{"num_key_value_heads": 2, "head_dim": 64, "hidden_act": "swiglu", "norm_place": "pre", "attn_scale": 0.125, "bias": "qkv", "parallel_block": false, "init_std_up": 0.0398, "optimizer": "soap_variant", "learning_rate": 0.00681, "lr_head": 0.00941, "train_tokens": 267800000, "dataset": "wikipedia_en"}
Each number is 200 + 30 x the weight over its row's rms, rounded and kept within 0 to 999. Layers, rows and columns count from 0. The size before them is the row's rms in percent of the matrix's.

# gate: layer 2 MLP gate, 576x224, rms 0.224, rows 102-112, columns 0-223
# up: layer 2 MLP up, 576x224, rms 0.221, rows 102-111, columns 0-223
# down: layer 2 MLP down (transposed), 576x224, rms 0.164, rows 102-111, columns 0-223
gate102,092,221,225,195,186,204,202,218,276,189,211,206,152,223,254,223,193,166,244,239,183,205,208,175,155,179,188,168,150,184,125,254,165,246,187,172,249,219,141,193,193,211,182,159,203,209,193,254,180,178,216,212,165,182,235,169,200,251,223,190,206,246,177,220,195,240,184,169,149,177,154,157,169,208,234,214,228,197,223,207,223,248,248,223,233,138,169,178,196,211,231,158,192,212,185,228,196,192,231,200,233,210,205,227,191,208,226,211,252,262,241,162,175,199,182,261,205,220,187,171,184,195,200,188,188,185,112,216,160,215,215,196,185,236,219,190,209,177,196,210,158,216,206,153,183,214,189,218,201,210,194,179,216,217,164,152,176,240,219,266,167,182,201,204,272,233,202,194,223,202,181,152,197,198,237,234,188,129,243,234,219,217,187,192,171,256,200,211,201,137,169,162,179,231,242,183,201,189,156,130,203,204,228,234,187,182,212,221,155,203,172,207,175,167,181,201,227,151,173,216,136,208,197,197,222
up102,099,190,220,199,191,209,166,241,204,197,181,231,172,178,221,189,175,222,199,189,179,246,219,220,168,185,219,227,267,214,235,148,245,182,162,213,195,176,226,164,222,203,201,161,169,187,179,199,216,203,191,216,181,153,170,210,223,242,165,139,159,169,218,213,183,297,199,162,169,193,230,233,209,234,198,191,239,215,215,181,193,207,187,192,199,207,178,258,183,206,203,218,200,195,169,178,197,241,150,182,214,190,188,219,152,250,194,214,192,205,200,217,188,182,179,201,258,142,232,212,207,188,219,238,167,254,191,202,192,180,142,133,196,143,183,217,142,197,200,155,185,157,241,175,220,263,195,207,191,211,189,226,152,164,188,222,286,224,212,145,235,197,176,210,184,224,234,225,246,136,169,202,235,217,165,184,226,200,160,184,204,191,200,183,196,177,174,262,225,190,243,220,222,175,230,182,232,200,234,252,198,199,235,237,119,191,212,212,203,208,218,188,172,249,149,152,132,200,228,223,227,152,185,231,224
down102,089,188,181,150,184,218,201,206,215,232,203,158,196,219,226,220,171,202,193,176,182,250,215,255,172,167,148,224,223,226,256,235,221,138,204,210,210,155,215,230,179,181,211,200,149,188,259,152,227,198,229,196,253,210,233,208,197,240,156,225,200,176,165,242,176,234,183,224,193,164,241,184,218,200,215,235,199,183,219,192,182,235,282,210,156,184,186,121,206,180,153,197,181,216,207,205,191,267,176,189,164,140,198,170,200,142,233,182,191,206,228,183,202,197,215,139,231,216,143,223,168,195,274,219,192,149,240,167,220,202,196,168,162,185,209,174,162,158,189,203,198,228,199,205,228,169,188,211,229,207,238,218,191,202,237,213,250,217,223,251,158,184,251,224,89,189,197,187,197,243,197,231,214,181,195,193,141,222,208,194,197,198,209,220,172,201,237,229,194,189,196,200,227,185,152,233,191,178,230,155,224,202,215,237,221,224,183,240,203,175,258,257,217,187,219,233,151,178,211,180,197,188,222,189,246
gate103,091,197,210,157,220,210,237,157,214,218,220,196,159,126,182,202,171,160,181,238,226,203,170,192,211,144,220,201,178,200,221,271,183,210,122,211,196,202,194,205,161,168,187,204,217,182,166,230,180,198,244,182,230,200,175,238,230,168,229,206,157,229,200,167,217,194,227,231,227,203,227,206,208,212,220,241,194,270,167,192,216,186,202,168,184,262,219,195,193,157,244,135,218,166,150,244,229,216,191,205,173,265,197,190,235,211,203,186,175,182,183,193,170,236,224,225,191,171,186,250,282,197,238,163,251,195,210,186,213,220,210,220,194,217,187,198,200,223,223,170,259,160,242,220,187,199,194,293,193,162,181,216,175,169,208,207,208,172,162,217,198,192,220,169,129,209,201,270,206,170,196,241,174,249,239,194,235,222,238,194,201,181,243,231,155,261,215,199,164,215,204,186,207,243,152,220,207,221,228,234,154,224,132,187,223,228,219,132,245,170,228,200,207,185,212,190,225,240,220,189,218,192,198,206,206
up103,094,185,206,227,185,209,200,188,177,222,212,206,201,216,215,234,157,219,222,221,215,163,204,246,209,257,241,212,156,217,201,190,209,145,245,171,153,201,182,188,208,208,177,180,229,181,163,222,216,145,200,152,222,203,217,181,203,184,207,206,166,223,192,252,230,210,189,203,188,212,177,171,251,235,181,202,154,163,266,211,243,168,201,220,230,258,212,259,219,187,139,230,221,231,247,224,229,143,155,258,209,182,185,177,231,193,218,216,184,225,209,228,244,164,181,167,155,180,247,160,211,219,205,193,219,228,228,170,223,167,286,219,200,235,228,211,212,152,226,218,223,213,201,184,234,178,217,209,165,216,191,196,184,167,163,183,171,201,164,181,210,230,206,194,169,135,167,191,178,239,216,237,235,236,222,223,129,228,236,209,142,115,173,188,197,179,248,189,210,203,182,194,184,137,210,164,274,215,221,249,176,234,205,217,254,223,125,236,198,192,220,183,226,179,167,177,184,160,188,184,205,202,208,180,174
down103,089,196,178,233,222,179,207,233,150,194,164,182,238,232,225,161,249,240,197,163,174,211,242,232,205,151,161,233,190,228,181,160,174,188,243,235,226,182,218,197,193,177,221,169,182,232,200,180,199,223,218,201,195,241,193,226,217,223,200,162,205,193,233,202,174,216,188,191,186,221,197,179,193,226,203,191,198,167,208,181,216,254,159,183,200,185,210,222,194,194,186,227,213,179,168,196,179,216,168,196,202,155,260,184,142,152,216,169,274,190,214,183,218,181,164,233,241,283,144,198,188,258,214,218,194,197,230,183,215,278,244,178,177,191,218,212,208,171,203,227,205,197,198,179,269,188,168,133,228,238,252,202,172,192,210,246,250,244,211,207,207,197,232,188,130,172,254,168,149,265,228,190,216,179,179,205,244,173,204,189,181,219,195,242,207,196,163,216,187,175,212,220,199,217,254,219,175,146,193,225,246,148,213,115,201,219,273,224,147,227,227,210,227,226,230,214,149,181,224,219,203,216,221,228,166
gate104,084,220,209,166,220,263,219,272,190,173,198,195,185,210,228,164,227,180,177,218,210,215,187,200,195,193,226,205,210,205,219,221,179,173,218,231,197,151,153,196,209,174,196,221,185,150,141,205,216,213,204,166,182,204,226,163,198,191,174,171,228,248,260,280,190,216,154,225,222,182,139,228,161,165,165,154,147,216,228,202,178,223,174,220,181,210,230,216,138,185,179,182,205,198,165,187,244,193,205,235,162,191,192,215,201,164,166,221,231,203,165,195,183,263,245,190,183,190,211,231,189,160,204,222,220,163,205,201,227,156,193,150,186,154,233,222,251,189,215,195,197,226,211,224,152,231,146,187,188,191,171,224,153,186,238,226,200,209,183,203,222,281,109,159,148,247,220,260,215,252,210,249,173,244,191,225,168,140,172,214,204,148,251,192,200,260,199,224,258,213,191,211,210,239,188,167,227,176,221,196,189,174,223,169,202,163,247,165,183,179,219,217,205,208,198,246,188,189,199,223,218,165,168,206,224
up104,093,203,213,184,202,144,164,142,235,223,139,209,215,175,187,231,186,233,184,254,243,221,160,151,193,208,197,171,202,222,192,153,214,225,223,185,187,222,213,199,206,208,222,209,249,184,219,194,188,259,229,180,230,175,224,210,163,202,158,196,135,174,192,170,252,208,192,170,201,165,211,185,198,273,186,203,220,156,240,234,229,230,184,176,207,229,231,196,232,189,241,224,205,192,272,254,197,219,229,192,212,196,184,228,204,108,181,220,241,178,249,200,159,229,209,243,245,193,143,194,231,210,188,235,204,219,249,169,203,177,196,206,135,221,191,164,190,184,190,202,189,198,191,173,204,169,273,205,211,196,236,195,228,204,202,143,195,160,257,161,160,195,205,166,223,228,177,151,172,201,194,152,166,183,167,152,224,215,212,156,213,226,159,181,240,193,195,189,189,142,156,211,205,232,176,241,227,185,146,189,196,173,194,231,189,186,250,212,182,220,122,152,182,254,206,175,226,233,222,210,178,184,224,161,206
down104,094,224,212,173,191,178,200,186,196,216,170,178,160,182,169,243,259,182,177,164,150,210,187,174,203,250,121,133,207,145,219,212,215,227,196,178,97,188,219,177,239,204,201,212,183,218,168,203,164,172,177,195,163,170,164,213,154,227,194,192,200,206,186,152,139,193,199,200,193,154,222,228,219,179,217,228,221,208,195,236,176,148,176,163,237,204,191,227,179,190,280,177,216,208,207,207,249,133,197,179,173,149,173,166,217,219,192,240,232,167,224,185,157,186,188,180,150,227,216,190,231,135,190,188,245,189,182,179,178,181,175,184,223,258,234,232,213,171,152,222,231,147,187,181,175,218,196,192,238,188,223,132,219,251,153,226,221,197,197,244,209,190,197,166,209,212,156,193,187,231,194,195,174,238,182,186,214,206,175,204,184,186,188,225,206,186,177,154,197,201,211,114,154,192,186,188,214,184,230,255,186,228,164,213,201,232,207,238,199,178,247,227,184,184,159,170,203,202,175,177,197,126,154,201,159
gate105,095,162,217,208,220,156,198,169,195,223,206,185,183,179,184,207,182,209,214,185,206,226,196,147,220,168,243,181,177,214,217,230,223,181,158,192,179,263,241,246,211,151,225,181,150,196,203,214,174,224,177,200,206,168,197,234,213,265,227,245,202,206,145,178,263,212,223,199,187,215,172,174,204,211,181,222,228,148,217,188,199,196,238,181,163,207,196,237,234,171,197,184,223,227,241,228,217,192,174,153,169,193,249,170,198,163,167,210,212,145,192,194,176,234,217,185,212,185,165,143,145,148,210,171,198,196,222,223,191,162,190,191,176,219,143,185,221,190,187,222,240,190,152,218,148,170,325,188,213,229,155,176,167,200,209,265,208,254,215,175,192,231,218,184,204,203,188,215,212,181,236,222,193,183,248,231,210,250,235,204,197,194,239,169,194,226,224,241,213,160,259,170,242,244,176,154,198,171,182,179,189,179,192,191,196,186,212,182,159,238,168,219,198,195,214,117,121,171,181,185,165,129,198,206,214
up105,101,211,164,216,260,246,223,214,205,166,249,223,188,152,185,181,225,206,169,244,191,161,218,209,164,198,202,206,191,173,206,245,213,186,246,250,226,122,232,218,197,202,175,256,227,184,229,157,268,189,194,217,162,228,218,219,134,207,184,180,234,179,272,180,210,221,189,216,210,191,190,147,172,239,226,251,223,201,170,177,187,190,174,161,217,183,190,179,177,223,195,184,232,185,179,186,141,186,199,208,161,267,168,164,137,203,129,140,152,162,223,201,221,202,211,181,191,175,221,240,195,202,201,205,184,196,183,182,198,177,187,205,223,150,163,214,184,150,181,180,147,165,199,176,226,170,173,206,233,195,200,225,200,189,197,219,231,220,220,218,257,177,200,213,259,141,231,224,202,160,212,179,235,225,199,189,230,203,174,201,193,222,196,155,206,196,197,139,209,229,212,195,207,236,239,191,145,168,176,216,220,227,253,180,115,203,213,170,227,297,203,191,229,224,189,203,246,226,196,175,242,185,222,203,187
down105,097,235,202,244,217,199,255,217,229,173,234,232,153,185,187,243,153,223,198,188,161,201,197,223,186,177,183,280,194,172,226,200,179,209,196,204,215,112,246,204,197,167,220,196,206,192,182,127,203,201,146,203,173,217,134,178,197,228,167,197,198,199,214,182,235,248,164,160,229,213,198,188,175,231,238,226,182,193,214,174,199,199,218,180,239,213,261,204,164,269,151,182,193,172,220,202,162,194,210,232,164,196,183,117,195,210,216,174,160,179,230,218,202,208,217,237,210,171,170,229,232,180,119,169,195,176,216,216,176,166,196,209,178,191,176,204,188,190,171,222,206,205,197,159,184,169,191,183,179,216,201,268,185,193,198,182,211,219,267,206,176,238,224,209,132,211,169,178,246,188,179,188,197,241,142,204,185,216,183,223,169,154,187,189,162,153,184,198,224,195,173,210,209,179,171,235,166,217,217,199,246,204,210,206,238,244,183,211,157,222,235,268,214,224,212,223,258,193,174,142,267,133,187,157,167
gate106,095,213,191,219,197,186,207,120,192,242,224,185,188,187,134,238,160,212,210,218,222,202,205,224,141,231,220,158,215,264,225,192,166,216,204,225,225,179,239,183,90,202,242,188,203,227,202,179,154,251,204,269,219,194,227,220,241,178,176,186,183,164,220,221,202,189,265,178,177,201,203,182,192,188,234,279,211,185,200,198,209,173,203,231,178,217,217,223,188,207,206,226,216,181,174,163,168,239,182,225,174,200,148,217,187,213,195,171,239,190,173,175,214,184,191,187,236,219,239,259,183,205,235,186,173,189,260,178,162,207,202,240,181,198,186,223,180,201,203,171,170,233,217,254,219,224,265,239,219,197,143,204,170,182,193,190,195,206,179,182,160,156,143,245,187,173,240,161,161,149,193,207,228,204,153,224,187,192,217,124,196,216,212,208,236,200,246,202,203,171,180,186,217,237,162,179,161,196,149,243,207,222,192,178,145,151,165,149,179,259,204,183,179,210,218,162,257,191,213,215,164,226,223,186,196
up106,098,264,166,235,134,170,208,186,227,215,233,202,183,230,224,218,163,198,257,231,205,161,211,194,205,209,159,181,197,202,205,173,205,236,206,235,149,218,228,221,179,186,176,232,169,213,172,171,196,287,191,235,187,159,166,200,187,219,177,202,194,194,155,195,170,176,138,122,230,162,178,224,201,245,191,254,139,250,227,207,145,205,186,169,214,213,182,236,166,200,177,201,227,210,180,218,146,163,164,190,190,206,188,228,136,192,235,200,178,212,224,196,279,206,191,218,248,217,152,242,153,194,170,182,189,219,203,217,206,227,217,148,247,242,216,197,204,205,190,165,207,232,237,194,146,223,181,181,212,184,223,183,243,201,193,189,210,196,193,182,195,146,203,215,211,209,263,214,248,139,183,220,243,209,190,170,165,211,233,208,236,203,208,250,170,194,207,172,157,236,135,182,261,191,238,166,213,174,214,231,183,224,176,171,177,189,177,210,150,222,205,232,188,142,180,185,227,234,188,164,173,198,263,177,193
down106,099,218,168,152,233,255,164,186,204,225,238,223,214,194,216,181,253,226,201,212,238,143,228,231,213,231,201,239,198,221,241,218,201,198,227,226,224,258,197,169,131,218,226,197,255,157,200,259,260,158,223,235,182,218,246,197,248,189,218,237,177,213,188,207,224,201,133,199,144,162,221,215,196,143,223,166,171,184,180,193,186,207,203,197,194,162,197,196,191,135,194,200,200,197,197,137,192,233,180,258,195,198,157,193,213,160,204,218,238,239,223,190,185,166,193,191,180,208,211,125,190,219,229,216,221,178,227,165,253,217,191,227,220,205,212,139,191,184,224,252,229,181,196,134,239,204,148,219,174,212,221,223,200,176,199,177,270,181,207,179,244,173,225,172,218,230,218,199,169,250,159,231,191,203,241,201,173,191,200,216,249,233,167,195,210,225,155,213,226,224,221,219,234,152,200,227,237,230,171,177,227,141,268,200,196,176,197,231,182,139,224,243,246,196,237,195,175,232,203,205,172,175,223,208,205
gate107,103,190,203,249,211,179,234,259,162,212,121,197,163,169,232,184,248,188,205,206,216,199,217,156,187,209,192,150,218,210,231,221,205,227,202,273,149,232,195,220,199,145,198,184,122,213,176,248,144,190,201,171,228,185,158,245,271,215,207,190,246,185,236,160,191,204,186,209,210,189,269,213,273,185,240,217,173,202,254,213,203,216,176,229,214,181,146,222,172,202,195,205,218,203,257,190,219,181,166,202,238,216,159,202,193,221,165,132,215,227,193,153,164,242,181,191,193,239,190,148,180,172,93,173,247,220,200,177,213,157,229,230,168,195,195,201,245,223,190,239,195,180,235,235,179,212,223,269,179,225,201,197,202,226,206,202,201,211,152,197,189,219,229,237,152,243,206,180,157,201,220,232,198,188,224,230,169,171,189,244,223,199,206,188,210,176,234,160,199,174,221,234,230,189,231,202,214,181,193,203,206,191,214,179,166,191,211,227,194,157,128,201,205,221,173,181,211,225,154,221,233,160,208,201,218
up107,097,188,191,190,147,186,237,245,148,255,231,214,217,183,162,199,182,221,246,133,186,200,191,212,171,179,206,230,164,180,234,204,219,213,159,140,229,193,209,224,210,171,190,196,174,268,223,215,156,190,170,201,186,198,198,173,218,238,243,161,241,154,140,173,196,190,233,173,194,238,256,141,222,174,220,201,219,159,179,213,209,181,180,190,235,238,209,184,213,214,184,230,222,239,195,203,164,208,202,144,236,191,165,193,224,194,173,192,219,247,215,181,204,204,198,187,233,241,268,203,243,211,178,212,162,199,231,261,213,182,227,196,193,181,216,204,192,247,162,211,188,239,177,170,222,224,237,244,177,220,183,197,172,184,161,211,204,200,186,162,222,239,221,193,219,194,215,183,175,188,241,184,175,259,170,173,191,206,211,251,178,233,221,253,178,122,182,209,205,205,125,142,206,205,202,235,156,208,113,186,220,194,253,211,258,193,171,214,210,127,199,183,163,205,204,204,171,173,251,143,181,150,191,166,210
down107,104,212,228,205,226,240,198,204,172,196,172,128,188,178,191,228,163,164,154,197,159,246,206,182,192,169,180,199,203,135,209,208,242,169,185,155,165,209,257,209,149,186,187,190,223,244,170,250,190,227,145,211,221,197,213,202,224,161,208,216,166,251,221,187,190,191,153,214,204,195,215,214,219,182,214,171,197,200,221,154,227,234,184,212,182,247,150,223,193,182,217,185,208,194,217,196,263,173,163,228,199,191,219,191,199,229,178,123,187,225,229,202,219,194,227,215,169,126,224,191,166,193,195,180,189,218,202,215,137,199,183,189,139,148,161,249,182,166,169,200,249,175,225,226,237,185,221,247,192,197,214,200,205,216,159,173,225,238,216,219,180,186,206,212,293,186,203,219,184,212,204,217,187,174,177,201,226,150,142,171,202,166,277,224,222,182,220,198,219,172,279,196,228,204,252,234,238,225,193,236,181,187,257,222,181,212,226,177,218,200,179,197,230,219,152,161,199,233,193,181,290,163,195,249,238
gate108,096,210,193,215,199,246,190,207,220,159,229,151,221,221,208,203,169,212,221,240,161,194,225,185,209,182,194,158,221,189,203,207,194,200,206,157,173,175,227,227,156,196,250,227,134,221,212,215,183,238,209,249,151,193,169,215,247,165,206,223,174,200,220,207,175,98,186,164,175,254,190,158,217,156,188,242,163,187,193,171,159,137,154,191,190,199,231,212,168,178,219,219,188,181,184,178,220,218,179,167,181,147,141,219,168,147,217,177,234,189,273,192,271,244,224,183,179,183,292,181,226,179,178,162,172,199,142,261,176,204,208,243,210,199,192,210,204,219,234,203,141,219,209,175,180,239,180,187,196,247,168,195,200,175,172,208,222,162,182,187,210,160,220,217,191,179,187,201,212,190,225,163,194,213,192,269,211,172,195,225,234,150,190,170,152,209,217,229,165,207,228,209,195,163,228,194,171,200,199,202,161,192,257,202,153,171,202,205,152,177,166,170,226,146,163,251,195,230,232,257,207,224,188,178,219
up108,098,222,161,136,255,204,215,240,196,254,179,213,225,233,174,197,221,165,255,184,225,185,168,212,175,183,213,193,200,187,161,115,193,211,213,189,203,223,236,227,206,214,213,162,200,202,168,248,204,211,179,192,171,188,225,184,198,220,97,197,215,238,183,207,211,202,191,157,185,224,196,198,210,261,199,168,216,202,173,167,222,241,203,160,280,193,150,156,198,209,208,207,177,181,208,225,236,209,176,204,152,209,213,211,189,158,239,237,167,178,182,251,182,144,205,219,183,231,166,219,172,208,218,172,215,197,220,184,235,245,197,165,228,209,228,218,189,223,224,245,163,160,202,241,229,195,182,261,232,149,215,233,229,129,141,242,225,209,272,193,174,173,189,249,162,241,186,205,156,183,159,203,236,211,189,215,206,219,198,179,229,193,187,168,209,249,206,238,195,185,257,160,218,175,179,173,191,226,203,169,214,226,184,158,196,226,180,177,197,205,230,186,120,208,227,241,229,187,185,224,160,240,141,209,241
down108,095,210,192,190,211,220,246,208,179,165,220,135,182,200,230,218,259,237,159,234,256,212,232,184,185,233,209,174,235,175,202,223,167,169,206,206,161,188,173,231,182,110,181,196,143,160,179,256,174,157,247,160,189,176,186,151,180,203,187,233,219,160,255,208,219,151,168,193,198,211,207,196,197,154,219,234,221,219,173,197,257,183,231,206,203,230,259,200,224,188,193,141,223,206,214,182,160,173,238,186,216,194,212,264,156,230,235,207,224,156,200,248,207,203,180,212,208,237,233,169,193,176,196,175,204,197,149,208,185,226,234,182,238,237,208,147,190,153,196,212,250,229,186,206,242,153,229,179,228,174,210,190,208,203,179,210,251,192,170,213,256,220,208,253,150,186,219,162,192,220,195,168,244,183,229,208,208,223,241,185,208,182,205,207,252,269,216,218,216,186,185,181,217,213,200,198,161,185,252,221,176,206,203,247,178,154,238,226,182,207,232,246,168,203,235,187,229,139,257,172,216,266,210,229,190
gate109,093,214,201,164,170,177,201,251,232,216,164,211,236,214,174,226,179,239,216,199,178,152,146,221,160,187,239,183,223,168,145,178,217,197,154,185,208,211,224,195,194,168,243,184,194,233,206,164,134,134,168,260,205,183,165,227,224,236,193,188,152,249,245,189,229,162,184,223,229,149,204,143,161,198,196,193,171,205,184,225,148,166,147,197,122,182,194,189,192,193,212,215,206,224,194,176,202,201,221,182,231,182,178,247,198,166,188,224,203,204,202,238,234,199,190,186,230,227,236,197,218,149,155,207,207,212,216,178,122,237,236,216,174,225,210,193,190,148,188,237,195,153,219,226,169,238,244,161,170,198,229,136,232,186,149,182,219,167,165,210,208,207,216,203,194,153,224,232,182,246,247,181,240,229,181,222,210,218,241,234,224,200,164,257,186,175,191,217,235,127,189,168,163,190,196,184,179,155,122,189,185,187,245,226,197,201,161,183,158,196,220,238,189,219,223,182,155,165,175,234,206,160,212,201,199
up109,093,207,201,210,189,158,198,261,236,183,168,246,243,228,149,159,251,225,174,209,215,178,210,209,146,173,214,266,225,189,150,198,203,161,151,208,198,215,212,214,206,226,230,175,220,234,193,159,144,173,186,189,223,205,166,192,180,222,205,195,130,194,233,236,217,171,219,203,247,151,257,182,165,233,191,186,247,238,184,196,139,172,161,236,211,210,189,200,229,185,246,224,178,212,233,232,167,239,230,180,181,232,196,204,150,240,181,195,221,155,177,238,194,203,183,194,219,217,241,193,186,162,181,206,234,228,192,223,187,195,234,208,198,177,259,199,219,209,174,130,221,152,189,213,167,204,189,154,212,184,234,135,212,176,158,208,241,172,230,214,217,205,152,195,199,159,178,239,147,257,228,240,150,183,173,155,177,240,220,189,203,167,200,210,172,190,165,229,233,174,199,201,226,253,153,135,212,157,156,213,223,241,201,191,184,193,170,194,159,152,207,145,210,165,228,209,164,181,168,206,218,194,248,184,171
down109,105,213,195,134,216,214,227,216,199,173,201,213,190,197,189,190,202,223,199,202,182,208,158,239,215,179,203,223,274,172,179,217,217,222,216,209,233,194,245,224,198,186,169,202,180,199,192,227,228,167,203,190,205,239,174,267,180,241,208,211,182,236,212,203,215,227,227,276,107,181,188,232,195,196,201,140,174,261,209,196,207,217,118,167,189,157,259,203,226,200,179,203,194,235,211,210,240,157,227,217,207,172,219,220,160,196,217,236,190,186,240,218,228,172,205,231,217,180,140,169,217,182,229,214,190,191,228,180,168,199,239,181,165,130,184,246,238,195,173,144,199,183,199,261,201,226,223,182,182,183,226,113,220,192,228,212,201,271,172,215,200,247,199,227,223,198,187,197,215,215,230,171,140,241,213,245,184,217,202,235,184,253,197,237,246,228,239,170,197,206,239,238,193,252,214,201,203,230,227,242,163,166,256,225,264,213,232,207,214,186,207,217,259,223,170,208,246,218,143,195,212,184,166,208,226
gate110,092,164,242,194,234,169,232,205,239,175,234,189,207,257,173,228,215,120,118,267,144,193,189,177,195,227,222,192,188,191,149,219,191,174,141,196,208,170,192,216,169,255,210,196,132,198,197,185,165,240,207,218,183,128,244,206,212,180,249,225,158,293,210,198,138,195,189,212,209,200,241,178,194,161,186,240,171,197,181,227,160,226,191,188,210,222,215,225,178,214,163,216,171,201,243,193,157,226,148,205,168,233,183,190,116,178,200,244,197,168,195,189,198,201,180,172,185,212,200,252,197,202,264,226,175,175,238,205,172,185,207,182,147,203,153,215,194,126,166,191,203,199,195,158,109,203,233,190,197,177,165,236,205,206,220,199,181,237,204,177,131,208,214,188,189,236,199,228,204,189,166,212,183,191,172,212,159,229,243,176,152,134,224,191,241,203,196,200,181,234,206,187,207,184,148,215,187,197,226,207,191,204,178,222,194,227,172,240,228,213,199,176,193,197,186,189,214,213,173,238,189,237,208,199,195
up110,100,173,184,173,198,184,186,230,189,139,213,192,203,144,169,182,197,265,209,186,156,183,149,165,172,201,209,178,294,170,164,205,209,216,211,174,210,224,212,183,223,159,199,250,167,242,165,234,216,212,270,229,163,245,194,198,201,188,223,158,181,223,192,157,146,240,219,196,158,205,205,183,229,225,206,195,212,206,152,189,215,201,188,156,253,159,185,153,141,215,182,208,179,192,235,164,177,199,145,200,230,246,184,187,198,195,197,172,230,201,238,187,188,202,189,143,161,226,168,173,194,211,214,231,179,206,209,254,223,225,193,189,180,225,144,129,207,166,210,196,176,207,179,160,221,171,214,159,243,211,225,168,184,207,188,158,183,222,215,179,193,189,215,141,203,227,215,197,182,164,194,240,196,147,176,188,213,163,154,205,187,224,216,211,195,218,169,200,186,188,238,190,226,213,195,258,132,232,245,146,186,217,233,262,277,151,196,208,225,217,221,165,239,242,176,220,163,212,245,233,218,175,240,195,148
down110,098,174,204,257,195,224,166,169,230,192,208,264,203,212,211,184,178,208,278,163,223,152,158,186,234,166,190,154,205,191,214,233,163,215,185,197,188,222,158,213,189,214,244,254,232,236,196,231,157,177,205,187,238,136,231,229,200,211,218,242,212,187,229,212,264,164,183,173,212,167,201,227,212,195,191,189,198,213,182,164,180,245,163,264,161,233,152,202,240,232,176,167,156,203,230,193,216,219,249,211,216,178,209,217,208,178,180,187,158,156,150,166,189,189,178,210,222,201,211,185,238,168,157,208,221,209,200,183,168,165,224,150,201,176,222,219,124,181,222,230,196,193,232,163,152,215,198,286,162,245,142,213,203,165,212,223,144,151,290,195,218,210,207,177,214,203,212,214,161,157,167,232,186,214,232,202,201,197,213,250,162,185,164,213,227,165,192,210,242,268,178,200,188,249,237,170,228,182,194,240,215,164,194,203,143,244,195,189,183,219,175,231,180,179,211,189,206,212,206,156,203,181,181,200,165
gate111,102,192,156,202,217,222,228,211,194,262,215,179,227,213,199,203,176,208,181,169,192,171,239,140,180,250,174,205,244,228,211,199,235,212,191,217,236,220,266,192,194,177,200,157,185,155,228,211,179,213,185,183,213,180,185,214,217,209,194,210,218,180,188,226,243,181,247,201,231,174,199,187,157,209,194,170,198,235,221,248,176,159,180,140,193,258,162,163,249,219,166,138,189,182,216,191,174,207,225,223,240,202,250,266,211,223,193,220,176,167,210,182,154,195,150,196,197,145,184,207,225,181,242,194,241,178,144,241,164,212,241,235,172,202,138,220,262,233,186,185,235,206,248,243,250,178,233,217,229,146,179,219,165,200,193,225,188,233,210,226,234,271,192,152,135,178,181,235,205,243,256,222,176,197,209,210,158,186,186,238,228,222,192,211,209,198,216,230,206,176,186,207,183,170,254,238,211,254,173,222,152,194,237,216,206,195,235,137,220,184,205,170,193,167,177,257,165,160,240,166,229,219,195,170,171
up111,105,200,285,185,232,221,267,239,236,194,251,199,158,259,237,155,186,199,197,171,161,222,236,205,137,202,207,160,191,188,201,194,179,184,235,170,208,216,196,200,216,272,198,166,173,157,194,148,190,239,217,125,175,205,232,209,202,198,215,175,149,230,226,198,180,188,220,235,201,205,175,170,169,238,164,182,188,155,222,147,168,213,247,235,250,216,182,227,198,208,205,165,191,146,228,222,210,185,235,201,122,156,234,193,237,232,112,174,198,133,180,193,190,165,209,224,219,221,208,202,172,225,227,203,190,212,160,197,229,158,126,159,224,257,163,221,212,228,180,199,247,219,197,181,144,191,196,179,231,236,266,171,202,198,161,202,178,187,188,223,222,173,189,207,219,199,214,177,202,209,200,191,182,208,140,183,198,211,206,212,195,228,147,233,179,142,152,175,178,209,206,186,173,212,204,189,190,220,204,125,228,208,193,238,196,215,261,202,171,173,204,189,168,177,204,227,163,214,186,205,214,184,231,213,181
down111,100,187,231,165,186,237,168,204,151,205,195,232,195,165,186,181,195,236,214,179,229,179,175,202,204,205,220,135,221,154,213,263,145,222,259,211,233,223,233,220,221,225,238,188,157,187,201,236,194,236,148,205,155,202,136,215,266,206,232,180,237,244,181,243,141,202,175,181,151,163,172,171,213,216,163,175,183,172,223,175,169,240,206,214,227,257,188,236,174,197,244,163,173,197,240,242,158,220,267,204,189,236,155,183,155,245,146,203,208,182,180,169,210,224,222,212,231,174,234,177,205,159,233,197,190,166,182,156,226,162,218,132,225,236,193,172,205,183,179,217,195,230,179,166,202,224,167,179,256,204,209,155,135,198,175,263,247,194,177,182,171,169,181,180,259,199,189,227,236,193,198,160,211,239,236,191,152,238,227,235,179,221,210,191,236,203,200,181,182,190,232,216,206,200,195,127,227,205,226,204,200,165,239,224,242,242,212,216,212,211,206,222,169,200,188,167,197,200,164,209,228,213,183,227,228
gate112,091,199,239,202,233,212,182,213,235,193,213,203,207,212,205,162,187,249,241,152,211,246,216,218,199,231,174,229,173,178,194,206,255,185,232,209,195,223,161,193,210,247,232,214,177,223,214,155,155,205,218,228,211,189,230,188,191,143,235,214,170,161,186,219,220,185,173,192,167,218,190,245,184,198,183,185,264,181,226,230,168,210,140,145,137,206,218,179,199,212,208,184,226,202,181,215,169,195,231,255,198,260,199,205,229,213,198,199,257,269,227,216,162,208,167,244,147,229,214,220,209,234,214,255,180,179,135,184,212,239,156,176,172,162,207,235,179,180,231,189,208,182,180,228,205,208,224,135,187,192,201,218,162,176,200,210,190,188,188,203,230,210,183,205,232,200,205,231,199,184,142,155,175,150,162,200,211,190,192,202,222,242,184,199,159,220,220,262,197,212,107,214,214,180,219,145,202,172,169,149,235,203,89,228,163,217,205,244,179,143,203,135,193,218,172,189,183,216,186,182,216,222,143,185,157